Weights of a small transformer language model: vocabulary 820.
Each number is 500 + 25 x the weight over its row's rms, rounded and kept within 0 to 999. Layers, rows and columns count from 0. Numbers have three digits each. The size before them is the row's rms in percent of the matrix's.

# layer 10 MLP down (transposed), 320x128, rms 0.0806, rows 153-224, columns 64-127
087:531490518518542484470462500475532459517508504530512507508485510506570537491473504480489488480536508521476531539485536544467521535490477515528506497480468489508524526483459529500514493460484553
093:498535562489468484510521457527504495497533498459483498501496526503524523539473504511482492546516495552509472491515481496449476486494508497486454467482527493522498518467532488517499507455499471
103:492514504495491555546525481502485483499538489527504504477498506463482510464476484477469502513503507493493492479539498485481487492473506510487485530476528459399457493510479488496512533488500484
103:490476479499507505463502545506509536505503467484521471523491522511485555478519496461469471541470513481509461518490479506501519474475499517520470515525514518541516509511513520526488524511509488
110:470506507481510478514484477510487522488530520487478510541450569464504493507506564499465513507528463526505500485486459442519486500527513492489503528463547547529479486552475463521508503493487554
107:499483472489528501523470536506505517552463520535514530487525487484503481502500479459521532466490533476479491503494481589539558470469518532511465537508510509507525490507523447472494514486479529
098:534518481480557508511490535429498517533508486492513506500486467489526530518509518470497480515520450566489490502546505489488496492516500455528511462499517525528467539462446518489516490526500497
102:447509525488499505501510510480520513495496519453528503472441515501535477494483506483506496496561524550479513487488490528471523522486466509483457507509466519525483514475496545481464519485483466
090:503545506511545463525505490527463524485543518478506529490531523506453493517505503541463479506499478532528509491513503524489549481536457497514489509491474489495518526520427541502512464471472517
097:517506562482430515483489476506535481496459517529517476491495491482505502508501500506502495530500487534494501477529546520500501472480517519494481523493525510498472497447460524496503531522462513
102:515483485563493485502515474532450479478551460480468538511482538447471544510495511528491478482516511534504493513493501519506494490511506471514519484518503492489516514530463483577502488538482548
114:504538485489462511504548504479502515505461500470456532492498458485509526500501476500514478498502542506531493490483462500457471482495513453538497510486489507536520489511476476495514532533527485
104:495506519485499489490460473527481524494481486503436510482544514478506543503491521556516479474524460499464533511508508519497517469492502487507433517510501479486494464503505484565491533518499498
094:519445507519485532482504486512498495511508522543516481486510482508460496509510488519494465500536493514498521506486501567547477546518464513494496458506497486507556516518520518511461434483494492
106:492550494493508505549478507490494513495486517475484513529517521515501461518461510482528469449504485534452492486487541554460506547517480506491518512550469519520511484497470500470528492431504476
105:498480464490454543490525447472496481551505477494505500518512484547496541503432544542478483524499501515535518489502503467528509479473438494491514505466504508487492559502464493508517498508481506
095:438525530523470516498503531523483516509447514531479503501518501531525507492470454477484543541479511530479464544482474478537494500489493477482488419473450495462510477485535499472496504528566450
093:514538502498480544526549488531475521452483549505507474517469469490479484510457518507484519525524519518504511475563488553505495485534475509529463544530472534509499485500502522502503525491496475
099:520450467482514469531481549463496487492462468468504487508523562478483545482506491486485464533528534501532511482502477553524518524488479493488525498516516511484475458468464547485515443475484511
110:483475500507504531506467512481524511503497557511527517471480532499502507528495476519417501479426488502520466498472535486516461490481524546542499542473467504485511497461504460497506528490461537
094:478474483463481534471507514497508505514510523484517500504466549470531510523495512501481518481487508544494484496529449499523494499488532545501531476484487489526449494480491503462472489473470525
112:526535515475497541491511499498512483446547517507530511491528445484493543497516471477485545507484467490515497450500554525500523477548505496501493498496467513483494472494453504473499470521528491
093:443483530530514493555522482518484469555498495517454458516494484480500524491494493475508513517549519443491448507519474484540489495496541553497533515498518489487521530461460474492531516535494539
105:482474486474480491529474492524515455516509511506533503452516541468477518521499518540518491502498519511522473502479509528506489516513482525479461502495541501513526532547489501519516536473503487
100:485512496528494551528481472498510460499499536493497482474507504498460530496483475506467507508485508463515477558497534462484466516535442494475548493482543481551501479479515503495533469501446499
099:512481471494532449529510527463487488521480491548502517477475511511483535530470476488504507489479509548554536506489509537543504502533515495501462476479502517526499491510527502517508497463518519
111:532476507506526494527522505486471516459514512497497498533493504499532467504504535449458503524503503525484479518504491524476471517502475513524472485500476493440470493501468507577532489518501485
101:520487510471491513471489505478486543528505494511454444451522469533490465494527459470527489488489526503486484518516492580516503496506484511530546490541497468479486509517495562511512502481485498
091:485487479528488504546510491457474537523481488483456512496523539452483473531511491474563516514496485506517531518493531449528503488475511523466482498496532484509488516510482492495492485516472502
096:515527454521497494476485495488518486468489523549521517527554467475516525494462558449475495475504492507483464497506563520469479550467502492495495511528478492492505481490526532538478512508518497
099:500494501498509477459513524526474513502537557540524442499521529509507482491546476510504492496496480468503508525522534479521498484523487537479475510492466515503553530478562455498471488483510505
102:489497514487528490526527505466483454481485522522551484456507528514513521506476497475504487462476478498529508503505504531526518506545513500501504479474505476522507519506474491495507471487479506
092:497556511485481497520486476539452499537523556482478491504550559485492506481519487505508481468528533441521480466483434498454504484476502448464488486481540484517496511529478474514492524541506516
090:440485501502516485518519489481482465503491494520495485514531523530518490521487522480452529494460483524512528501475487464470479499509517479493494514478518520480484482503492527457489481644513498
101:509528478522538539508499474456512477500479513533527526512510490527536534498500517477509501460462522432500467512545473464555481461491518494477501501492468492504488513509532502523506495496469508
104:483514500466536550416445488515569539503468504468492519470475508497494471480540454524480494496491502520518490487494489465491495512493511509496517532500504510515516506497521513503533475485483539
100:516474470501490527555515499518497476478507494515498530557495502482495562484518531464468509452495511515502528499484485493505517489477526504511500523483459490463492516521483495502475477486518498
094:498533484488520456512551549479509471508511499547508493447461459478529499532525475508466526527524523503494482515545512569538545484477475516494443491470495478479471513466494527467500495463494508
095:540481500519484496508523555499480483534498512526549471548512463485492497531530537479486485483491491532482470513484512548513528545524463552529508485510469524480492460501492496507489458468502493
097:515520448483524508503495502510499540494513493522532499549519526498514525495493518528525500520521497498488509533524541525481493525515493510493513490483512503480558466497477535499511498522481473
099:528484504491497476517500532531506512513500489502440460493505486478509500522485540508441475507539524509499486506474434493459494497477475499507531515505517482539504522467524527510534481557499503
098:511478470526503509492453484532499542494507502482490502516516497480501514487510506464478527508459525537502517510515514472520540495489500469548489519495486487524515480518530504485533499502521471
100:499488486507454473467525489498486515558456480489498503537535517477547533532541499482525517553524486518482533525489512468490472466499485469489498472526496561475508523487497524509493484479493480
100:489516537435466492493516515501522512474541493539464489523482477470457451518479523545505503500507497537443535524538507542485513494481520496526542515557523512497507492501535541539524458511491498
102:485475512498515478477478487441477496501510543480484503485505464504490498519509507519462525535528521516512522468469492500480541498464521538488464483484507524492500493510536486522457475495514488
101:494468442491535477455513480498482455518464458505510490587492473489507489526484456525465495506502510494468521507513494527537520494525469531525481512500513470499492487494520507473500507516437504
105:480507510528481479482482479524451505490489473523485520492504497478491497466492580521543505500515505455489504528485481494541502492508562501479517507521478487526484474551473466479509509513523519
100:505484533564503522517529486507511453478507467502514496579492529469541506491510579466511483498459479477500536498498517455532452488489500500501479473516512462475517485532483477534481481493497466
099:509543504522460504508489500512478519485500507523521540485491464478505470545497497482499541474486473477493493528543493554481494525517539477507510454481523519471510491536537533485484501552499523
099:495465496498521498506484511512498499487484485496529500546486460492455549538496490504429475479505495500533487469530508464516491505537497476500520581505523513461537483512486469487508456474512494
096:521493503543498521538481518505486493470533518513525476477502455462501483518501499477483529471500534497485466525530535485501509507542462518480486501489509493566480536491534467499483511564496478
101:528484478493463523501512497492498466497531481497478489475490449461512560541502531484500453574507500506513517517526501493535525529456503488543513510531499480501493469524483482485515485443475470
095:515465511498535476544515512522499456528464471505475493542493515513497436481498489517498466520495509508524542509497503476476518506513468477484482501523506450519508515534496507491505506486512511
100:488504459491517471539522550480473454464499533530500484511477485480514489483504489477498538470450480480446464519478532501507460493512512506507551501513512497524493507493485503502493513489546496
094:509510457495464468482447494506508518505532481501487499479523487469520533442508465498496475475504516458499462502515499501467512465456502502522506543484478475478506497491523525490494477494486479
102:516514511522463538499472458516539472440556519512473475529521508494525502474493486535550481501509467499564493497473534469468491515490502536481512480527464489484516503475483501474497518444488484
103:496533470530503500518547524505496505561487521507504543492492462490496504517512516503504485510476483532481506508491498498448504531499482492501538431465536508506470490477524506492488563491505501
094:505487520493514467481509499503515513488519490509488537485532469480494487505514560528539540508496478528478459547438536530499530531513479532472504538474465470477481505504511495529452524460472466
097:498463475528501513466517541520464524502502491537545473460528529505546533507535533455521536551489521522510485518506511485525475495531509505535498435493497503481509505517501555468460487498490479
100:503527463508527509504484539510477513455464503512531455523513515488483533511566507471511458499472559457545553513489517479509506492507576478486527504528493518539497518485509527509501436505495497
097:548492491508501497526478533504516498496486519489537515488535517474470514469484514496506512539484449521546516487507514528492470526517509508533481474452510518471508508498473479491485517512492505
095:519500481544511500467490512452529481518461484489499549519474515480471520524468537492478540488510451520512581545486468490469501490529465484497493485503516495507535477488470520485489537521498452
091:487491521483507507496490500515497537510496512501538480532526540499444483508492478503501472497491481494441515502526479516486520482476529452484494499507561497496494489490471484528467520557477519
096:446482460526509509450483491513493482517491457484484546500556570479513543453515482460514495502470521522509493478490532510499506526479485469498512517458507499452452503499515545524497498546485505
100:469456536493495490469477533514468526520471499491496486518450527517497523491471543452507489485509525530536476490499480513527526470488518527501462505490482483476463524510533480490507536502500472
094:473517499505518510515540489465531493479505472485454477518500497494530475496478462498471474503505518502456519472515481505499521503533488490530520483476489487505467456481504487459488503530490505
097:475504530527510506462526458511518504449520504472509469477476526500482536505494500480515459529510523586476492505513498514474520500529483503516453555485470477485429470488476487487469493551507497
094:530485490517508498516475550504511494475485503494469507519504505497475522502521498476519515501490474518568509542483479547480544478494528539474476539509482492509502451532468515498551505522459458
095:463515502490469533491464537526461512532476502477460475510492511497517539480466502498483492527533495456520531479514515468466495506530474437480554529503494482497473453497502505490532491509519463
096:493496514531468504494505506462489464490532486517516488495549472547486506465472512523475500528478521515489500494431522451501488540499485469504507485496517526520525513523484507468493465478516495
109:467519488494527510514481501416543462485458498483473469466499509523465492502499523498476552527507494520504524551512455486506529504501535499477499482549530538530497487570486543487520464501488496
103:507501520514510478527494503536501505488473511475490503498445527476498463525512507540463488488499465509466528467477505411490492501492513495515480503501508497497494522509510514508503505553506510
# layer 10 MLP gate, 320x128, rms 0.0836, rows 154-224, columns 64-127
097:521506465466526515525510523466476496521515497518506485482495512500488444490519515464508525502519443503473522490446483498478473509489524519495541518546510545521487493562524507447487504537488503
108:501515480528530529502474525549525497526503531514491513475501457558523489506463510531506532475468482471514491486486481475553519537538551505501419532472503479510460480485469501486477531473503510
105:490575516500491494514475451518492458525489499542511529528494519502474454496474485505521505476502482460474508510481526474468509499497528534481531475477497513510503494523523497467499556510529517
113:524498506486487496485505501472459561497517505520522494482481499507471503546486501555513548505507492494471505507522469483484500489511518545465475443524555548513521500533443461479497508521512537
106:496473490521507448499472515463478509522490532502515481500480466492493446500531467545524519511494534464530501508500507478508493486507482530492478508458528501513516476473531463507479527537492506
097:503493482517489522496488462464472499505489527503489524488502463514484512475479530492503487493501506484457504482520491512523512520526502482512467545472520538523508514550511473476471490518495506
105:500507469514528523507486496495537525529507468498482458515499487466510446479505510489540512512488492508491525513533454487477463494507468523494484493544502498493513484482462506506465518554496499
090:479481501452514522491471489520464499450518505488528512516530524523496485494517471504492471502498491471500514506453463515526504485513449471519545540489496537465509486504503499499527492560458533
096:501486507487535505505507505488513476511516487486487502498517500527500461521505456489481500520535509515470531503482451470461552494505467500498514462486497496456485523520554477477512490524518470
101:470487502510486515488500497513481493500583531470464460467508479561484522470502511488494513550493508473503479534503513471505460514490502515480530516529468500480504477499460455498459507505455521
110:495541493496494537490524507474498565492480475507474409494505475475512497463521456482511527498518451488499475539451520486506508501512518488479474487526516504505472525515469490520565513512527549
104:491522501478484526472458506518477491497484494512497441474474519503523510476496465555561498469466503440497532556469500488482493443463484479503448501523531459485507475540523479524498544523531521
090:488489485491497511482494490503517534511523470513490497518523495520469500497532523522456546475514518464495508502500449482502487514507509493489494474556514495511455538518514493526545469491538523
101:489520531493532502460524531487442521514474479492475434462507476517530475457527458508513476502485466503504516511468540475528503471514490495453454507485529490487506478506447528488491499509466469
101:536550502509541501483493516514492522514494480524458481463447485501521494450491437520509508522519465522517538549480468434494516497475515502453455497467474524492501469499490512510486479505506501
100:531471523518482516513474476515540550525531500524521443506538483473465512508529488506530497521456501443522541511500451479499478432515486515509482490503494516508487551504524518512486465470488502
092:559521549494500541456495477525462574484504513492469484490504504485487465469548474514483500489500474488469516550494482513476539495503509564458473503497524559532519510528463519480498493531483505
100:454494521475492529522536458504501508500496506475522511490516476464472509502512480464482473488535525467476532526500458486517484513534532494497458473512522497471509489496502515477490528498489507
106:531517454509504482508497506505504518440519537481459501489502495522513509482541487534497520502471495461485522521517515486521502500554492511489512509500522555516476508511537490516480495559473538
095:496518525544521539471517504475438536497490493513517488470476506544507449458549509455559536530523497504504509540520503510494499465524492476492481497485490478465478488495510529484460504518511479
107:464533503486473434503526491481497536517479516495469471493500501511530486459512476514493546495467457525453518497512515479510523455491507509455517502492546467483457483496506549509481494517491513
094:481588474473455527497479492470486510495482520514507482488486481492504504466524478516531504512482518453495488516453530494507523490472526504520529484479509481456497496494505480483503528521496488
103:532519490501508516487516483561515539478524474464474429536484502476491490495510470524513485527504489496509552536483483474484502503495489488459457439495555524480527499539514497505477495487482514
097:509482528460517477512552522499502473545552434471449500476505468508525486503538522515526505501519498491511511520484469504525479473478478451509481474519532483481535503499442515543476497536510489
099:464476460501510477489548469499490542497497531523477505494464519491483524521510492499510490473488514491517550492510492468516479502485552451499484543471505519524516520486521504495522492515492482
109:494499481524484473503486492499515531512476509513457492439513462508482439507501505500518478526477465484506475535509464481525483475493485518494472529497549505497469475500497468498549496482513492
100:501515504474551528522517493472474530540487506584468528500498517469472504477480492544508526523495500526482521478532485500522525508509500544527483481507533470547478526485500501505468503486530509
095:490542497500483480516539505528467485533488526475495491483471503520512459488473499492462497503467519448470508516508483494522504465507516538510507503505492504524511462559522497473501477489489520
098:500520493484513491465523432466518533531469508522496547503476471508453515507511494471507486493460504521507513519456503506498469538486488521501515490479500523518487505492519465532508514499536495
096:502517527500499539456515455484518511525515499524522519498461524470481484454531474516519516564492462489482499531510477471465495534479476495490555472483507540501490527501516503505511550517491503
105:530544493491533482493509492467477520535532494559514484499479478545511460527500514464485466491487490501448501498488486522536473467523539534472460539480495556497483493504475489518505528484525499
094:468494507516525498497554466493519519472496487537513552478445466474503495496493485542524536525517489467475470497505524503496431487538504535495473502474526487535494531494518503498526498473504530
096:515548477473531494469457522480490486530454504477471505482495508558428494469473519509507505492492477472481495539531485471513511540510504505508517520526482511515494519505508528509488560471512534
101:466512479482505527511548428491496528494555516482520522539541495544496524457493475505496523522532505489447466517509501479473525511518524504499559498499503443463481510448499517521523512492484486
100:504487442518498531487555491478499520545466505516513493508480466474482518486510502505505449488497540502476531505472490473515479493546519520486471513485495488538494525525497479511488486524505515
100:513531531492512491479513503493540492505502507469510522507491485500501531516495509454504516459474512498494439539507496509552465512479496519491502500524507464512509495504522453476558488494502512
097:504490517470499484542515547520533539489460449506468495464471465463520471511513472484524521476470477502498458514497493511531493504529498473477448485554544512499475531489461506536551535489476530
099:511494489452457485492515500430509497504447519524496517496490494536490483497481533437510492488564534510496509495460479499519531516479546533507489476470526521482519485526466546489480472528530499
097:511522495436496490497473490465530519508506517466551498497512488488471525503506504523489532502528536526472498499532492512493516477456528504521479527505489469485452496485494497490534478505465495
102:534563486476457519496479570500516505479513541457468459473492461520474484472504474483486494522516465486475479526477501488494494507504551477484499516507505494541465482493493512494509523502516509
100:510482498512477531480473452484496531472521476475491532484544492537490510493534502527522510530474494502485521491515477472503532518500520494482491549504534492521478502491482484493501488510503520
100:508503517518505528473503490529445505483542481518499497480484518517524431512491511518521496467473467466510495521501487486487521450492481530497495489504513520511499499516460543502470473526520501
104:506485495494526525531504448490464535495505508512485488520486525504478464506496462467478506484515514515518495506510460429514508506489508499483519518527502501480523502461426471467486519488462496
107:455483490478499467467491545506491517482508505490488507519498518510521455486514540504526480500524489520464495546484501465536434528539466485474476528514523549483502478523472485492495479551501538
102:500511493529505515519464509477510523479495507534475490497517470489521532487500474563574501512477460483489472490522498501447501540506476493495505503474529498481499523502482484525532507493551502
102:525532521488524504537524530545509535537459498538508501521490477513510506460505507478511516507493454508523513532488476511486504528485536507463538521498489495531518536479511456478523540511516509
099:452502498486488490465495499513470510517507497465527476487509479511508512537477492469533520498496508510486505549492520483516505500504564511456467510522503506502493460514497518552451524515488491
097:472505502514552505505579500538505494512470474511543490518497503461468504510501469463526493485493469498485482526478520502452499542488520487481518507522523511504482500532504466464523491494464480
097:455520496498491479491523513523505518545562509456473488503502475536492429491502521511505497513457488522493464538503504486546480474522484494482419528487504508485496474476537496506475525487514516
094:500493500484518504489481512548474536483508486512503476522493501463484453508527473519557487513510485463516507558473516489555556485491497465532479536511469520510504572483486507512502483526525523
099:551474531472492517484497476490511503524527466503484491409471443516477496477501465492494514446453518494470508501478471500500483502472518521441521518558521532512484495537489505515507505503488487
098:495477472479471489472504482476504523496528529501507442498511503510470491516521492495512507468521518496452491476480527541544491472494539552511522499506510480504535507490505496461479553492466484
097:477521472473474536512508496466489509469512458483500454507511489528483488476547479529493495516509527479518493542488517405548511453518494492479496527483488516521526477507489474466500498508508498
098:471548537510565452493499507475468505496542518513526499480506464495478434457500493502513520522505486515514513514519485474517524522541504495483476466510519528518512496503487461509523542542529536
101:457505506512515506466555525483484503487495477486465503507525516537482511489534493475537550495478451498446522517489508498543492482471521518503474503482512515524469485470532480538516535457499549
099:508502478487509519528513490504503557445489512502521541496531481542506495529499506487479501503489491493452511529474455466464517445503556506472543478490496515509510478516483546526491525547504534
094:513534543483506525479500511454517518490522497521519516502508516502473515517526479491548469480461464498440448473488461519473461517515491522470483518447500496494495499532516503503478486510517516
097:499508509536484528474482544527483507504506516479470443489508506481525530458505488457502535500499465511514498541510515474519506455503486475497506487554512516473482489495503499496498490521436495
102:462486475485470510474472519519467546482503494551503523487545496504463508507515526439510519498487530489465524513518510511541492445490549499521522518526507516511496537450485500474472528488516499
097:518519464498512496542495517456538516503464528539505476487517489518480460490480476498511517459462500482507475508499498469458502468495522568484505487467498563515508520535480448545459568499498525
098:514529502544490498475486514491502498495481499483525547500520477499455507439479504502513525455465460497482486510506465513515500495539510547421499499509525546461513468506468498474501543527503516
093:511487490504467532507501531487502509469489496518510506522474471450519516491538505483554544505540511487485472513476516502467480519550541559458517476531525489511508497499514496494526510477510537
099:514518481501474535510522520484484510510522513534542538499519512556460479517516517482501473493512484500500507515481494515513519478457512547490498492468485532520454480496529445473480497519482535
096:516465487525507513484483533492528497487476497488463482531530515462428481484505508489477509515512474505508492508478484446503546557498501482494518508544534513431514506518499504489491466519527510
097:483512531443497556532552521472483511489491495507496467551566490544480469445519498467498552488505459505525455497464466503458489474500539472495494508487513526505473483502523488488491490517469540
100:513511511532518500489490503479505533541520510460519469485495505458488478516491477455530482452481514513467455529545477487521558506526530517472455507523522497520466469512458478489488510511495495
096:512536505516534498556533519499492520514476477538489463443538509498518540502508471492509548474459487504466480498479515472501520503481491525477520478511532488512477490478487473511486498484518528
097:469511478531540501527481484470473500488487513533516483490484472473495528491493523478543563523460470499519527511521513509477498539517503524491535465521511495548527541521480505507518507562476492
095:497531510497525520510506491502442491504501499526512527455506495497458458499451491509504524501462473506489468489493546447490523538537507519492497524507507524509542490499511490501522517513496521
109:515519455537515490542469445451468524477443516546518517502527484464460459502508462470503529487492484465482486511519499509505489495524510493508493484481524521505499495512455527496498574487521504
122:528565512460487512493471506497517528457492510498501466479516471509471511449516492488478508486482509454480517501502513479498498463511495546472515498510543538501485481527514483474490525502454515
# layer 10 MLP up, 320x128, rms 0.087, rows 154-224, columns 64-127
092:491505492464503523490493510508492473479490519481507527527488497527519493492476525474492516520523453499452544474501500514493478511519546463491500543549507500519486487523538447447515527509481501
108:489492529480478479504497513504508477426508481476533505510534516469486521509551481496509468525499561510501505513529517505468467492466488499468551435528515492499499537506529511491512467504475475
107:530522433554560490476531516493516503462470522457475526510440489488497508514514484509480431533491509500459538495540532533482534503516491500502529505499523488516533527456501504520459493488520509
117:505478501473473523485493450481470552537521551485511511511543498501503496514467558509508540532480488517451503513507455518505560507535521509476493481531477496505521533525483511503491547511526516
103:521501556475488524505469513518552484454543512524521526501489491493478532533502548503464435470501474488489517491536501549498471538493484522523501493499481489513481533528470472511514489503506497
099:486492528532508524546489486479461494485505536532509524487473449473470466511489511488527482503503465514494462472536504475517524490523476493532441541457512534512500534555524468478482516528478494
110:496503506514466532515451488506528543511504498494509462545473519517497463497504530471520483540482526501474520498514456511501482469519474519511482500551512511505489486490478485531498502534486494
084:491503459481454501508479465460541469550469509472516527515478454521501446502498512482499496449497518475487547455510453507498466508497497504517501516526518473524530486490511476520522524485534477
094:492518475505502522533484479491462502482509472482511486485474510481510516467517497495526509510491458527510519518474508488450523519497484527503498443548498504479565495515488492535535510492513505
097:536478477496442548467488446481490496491509465510557518543460512471521513494508537483479507473505539477516481502499491488505536502505453516483475480508521487540485482528516455477485509512542500
130:487510498448500505496527518482489491472466466488478456493515461502501462477529467480473488529481485487501505519451509494519492530550495478496464520524490525535502495490514486502556512492508542
109:525503526450509502471449494509490485488499457516470487475499522485511507502489496536572494456487502454474559522493492520465481463500446503528450485531510467491515484499521505526491540506534498
087:474488510522534482491503528510548530510477498479485504478485514524520480478536526515464525438529490505482511507500441486499511511496474495468478468521502494525506521532481481508541492479509512
106:453503474463465537500524505513515472554504506479489549540470462497515516475515532523490504470495509506473480500563506508494531495547481536530489500514520546490529516501490530490506489468448475
109:579509468477521535517507518514476508514469483493509470477491481517513537499447468515539507534455519492520506475508517457502518517494491510499501505474510517505500514469484502523542457507454495
092:500498438492474534503466486506499500495540498514487513510503522461501532492478524485516512497478473476536503504536544493507525514470534508498522526512466505447480513484505489533503506535534529
100:545495540517492534485502467538442539457548530470475486502514544486517502496513497522495495500505468530502482485508510533444537506498490587492478472480505533533491494497479501520472510530497471
103:485486518484491572508561454488473496513459512476514505507503509471505498489478525495473514537524485507491531491522464492516515529522512469526472478510511503455529497465494554529501506492479490
106:476492508474507550464534466480437449522481484498556493552501508558503496527446507537500531517492470509541470510466525488474546487502518478495490459494460512530539511530501533509550500507526507
088:498506439516505446510515509532545499532486462537477532515487484478550533480478487525506522514497518488532490519477490514484494514493514445515506519477512519448473513499476490533535476514459511
102:533482532487482496440502495491531478484501492479505522548542479523517536514505523458489458486515540485463533470526503530394472541490479507510535472507483483498520502508497500495490539460499483
094:536474511510543490497515482550473516496537471487485484499516509479507499475515480485465495455521488516515492518537451488524508497558495489471470484510466535540505525516516499524501464471519519
101:532476513509454533510514510500437489522526455475511456536490487513449490488525542518481478486501524467530525479534497496493496518507522500497525455483533534501485498518502463490541478495526480
095:505505484462496531449486476492465538516481532484471513534535489526474477469471465459482485494549500501499545520479478507511512513518485476487473528535515523457491543470483503515475511464451516
095:499466462491500537552495526511482501488481495470416487528532507470536465496528499538538502511494463481521508474478502480482530508470489492522490492497504538485462559484507464503490473497534516
111:478513504511477471476488462522518493502521559487502506469438473495519444515465491475521531506493497501480473498512501474515478501535491518478509522494526501502511467495509538488510561488515483
095:488501517499477485502503501524476519491519491466581484465504493505492497520492516523511466525499484512528477513474518487541515476537515459496506562521495506486504512526498526493511481513510513
085:514479501502524503497480534462475525446502458541529548546526494504487494518523518499523485491479463557522494465478520488472515511503517505480481490477511463511489530508467514466508516497518509
094:466518492481475504482481509514470526510452508494528533494549499520497519485469502494513522499503500507475498497504499479474522483459518488478503524513531537518450442480508538489536508478469514
092:508508517535512455485518524465492512520481524478515497511540472469481532471481496511500530481471528495543532482500484480497505534546551512473486473519503542533494493488516455503463513460511493
099:477507501510483522490454489465516500468518495469470502484521519494463527482519484521540506479486498515486456508470480487527551546493486500493491474490481508479518529496484488566542504484541511
086:521503482516486523518494553527514507488462543421505471481530517500470488521507534449482450479490511513515507522468484501543566503438491468502480497528501532484481456539512473499526525513460490
091:519516462449516530533487464514445503481493484484490480525479504482467533456511476491506518467461502533521492498469480471455575512456525491497538522483485515532514560487500561515466478527508509
101:512492483476503459508531492516503486508517501504506450500473513477510474506478478523440489513505489520539492496496485497533515481466481497505528466553503495510493501499478478500527485517491495
102:495455499496481519467531495473512494527489452465479536537460509507510447535491502492500507524438497479457494509520467511465493536471477516504515526514522541492492500478516469534529493458513505
102:525455531475502516515554546496526499471493507469483470473500506500521551508514490491472419489504457506510499512463493517490538489478471475492494476528497493531467509538489544547499480426504500
093:513488527519501514525522509497517496490504488469500522516502488514460470517475510478513474488497483486470508469501463539448488516487531490508477480566500486516509539516505514524477536552483476
095:476480513446466508511502504500528487489492550503534520492469477514495526514479525462514511497504520511527479531504512500460530503490511469498424502461506506489488500549472527541474482556514499
092:534501514493490493476442489478480496500464559468490480487516471502444486492538500455480497492489474469497516513529498490570495507473497515541472531532507475501554496513533537488499479508530507
104:506446513537479506512497510480492488498509488513483487504497513445475492536501480435465487482507451505520491470478505519514491516476502488502503501479520506509474513535470494506539538517518512
095:507519493504499522517518468512495509531487511465472521497521490473508512522491488473497494504478469512492490476499506483466557529505554521480490513526509482492475523484507493488462520495540497
096:499506493554533483531487471523471477464520511511481509509489472490521496511524494444453527481496517482517497533526471510484545451505501488503538495519481454546551531467512523523473463544513480
099:541491529504519531517466502481491517456528495492541506486502493523482497498529535480480480497506491523506530471508502497469498480461473548487492496466512478547508460536499521479461498509477522
107:489523495486473500487514538480545484508478498508500530511518534498510491513490520512534501519546498479472528493450533545489486484575535481473484543516473515459427530480465493488489457507497509
099:526499509529503545550473468486489509510519554481489482491554480534484505533483493546482537512491491504499499475497497520473490482491532483481500517512467501520465522488498494505553545514539515
105:469471468497471478514522488503486459555504491521488469491500509496539491488500501443531535508498465496516525493456499504529502476518515483498495513520523427472483502536491513523495542524492503
098:515489471495503502460510499460557483478491543449541519500510506487460500501512520443484463452513523525506453505485504504526503530523521465484495518437509540516487501488514483515499496513486488
100:504512498500487498477485450499463498512514507508467558480521500526487451504491540515462545556497543499485530528491485508512466484531495512517509482475476492502484512501498538521485514494537508
093:504488530468460493498503507461503524511511526501494504492485494484509480544475480490470437514516486497504536482516559495521508505474491539512513517542487495458486517508502553478488506486507495
090:465524507494508533509551509498551500513495512497515498486451494512525501467490550492472505497535496533510482504506483514481533518484494533501486503507476482492484483510489563502522488528504507
117:525460522449474502446520472473504488539503481476480518437450445532494503531476487465478480449489534528483502480524472523492510520468532496499484533550485516496512507512505525527493497517471473
094:491469500468514539537498462495488524513520491499471479537503532471493494476515479488484504489524544494506514497449523525512533471496555500525499534502498527499523498478499511508492448489511515
099:513465522533536451475494507542527493523482542526494535485504521472523486501453498452532503495467476515487523467458463555489498537476504490496505457522508523469465530502491514511482512481528500
104:520455483505442527528492534503552516511509501493472485491504498514515537483509513505480447466452459486481491508469541509499424465468505527491513526471485497476459489514522517498494450480476502
099:498531449477529517521525490523484475472542479492491464517506483547528501522473454485483504492497490488500511532461539469549529511476499435483528479478487491504494476483510477530491493508542524
099:509508488507533457507495531509513503450514519479463507508538500471518491480461495457495459506506500509502488504521528479514534480460548520471483552512498471486507448507488509487484493458515475
094:519522514432531495521524510535499503539457455512491495522546481499518496442571508531517486539500522486480483472477479498469454503477496500522508532469517489494529476483545528525478470475519514
093:466518533467504555486484511499483492503545518487474505518494521526494522556512506481521518501482497505494508509498483508486491531510458494512489513455481451441529509472447522473464517522520493
104:508463476446512506473484468472500529498503533528517530467499499496498538506501513530502487527521567528490511481515468476502553447488539485510480525498505469496494514479496450532523528518520500
100:496498505476490544481500527473519492574480528478520485488492497498510450512481524478524521512448484493475487496475467459485554503498512540516535491509504544479485481545513479506507486500544526
092:490556485515526545509475505494486516484486510511474499499463514491546521497516486533495484525510510478522494470467469478516542491524461494514480514468531527457497516509505490532575489462521507
091:510499539517560450508487502522485459519470520450516496477481496504512490493476499495484475501521473535528501518499517481515518477450529479497526547479464522508506505530462500518517484537478468
095:501501491555492506501461517536508506514542491477449502479484500497446508502528522548497454505502537492486492484496465516493529498454531511497495537472497509497481471492503471491523499479492492
094:521480501473519526484510453519484502470490491523479488480492493494510492460516445529533454531506488521495485507520529517449477507498496503501551486485488512505537545481453501507487517502457495
100:542487499547484497465477496506528512456486481502505537470468490492493506515535469513473442524504569512496553525474527502515470500478495533485499500479508513489534528502487492501538508513505518
097:489517481528530488520484491506490534541496499436513503468507523515479472540471509505470454467473518522501454502526464525522551534510534490537463442537508502523536507494485523471487511487468511
091:453500504525538527487474511490496520508549464477482459471528515486525499507511471531493522472497458475498504512471511455537509523515506488523472489515478522558490494480469481504565489478524533
093:507513497480486463454443522501469515509474541479500521487528515500513522510484518508468442483473484517459481481512515504517508518469543524524514498520513497490466484517522490452501512549522515
090:475487535470467470489554510512510526489441500492484480518470482455506500506489491490524445501541546516524511514472490433535496493513493527471495493491507525518486476513546489494483519477480513
109:472533489497496497484508474496509510480524513475532513477541457484470499515529539495529474519520489479459524488505448504481527569520521452497487525501507554500498521490527549501554498500492502
168:468454502519528491518528493515514508544493482520480510534469529502499471538506492523534469482545502542486479520479495490495517524489537465494456524527486485509478533468477467526500468520518517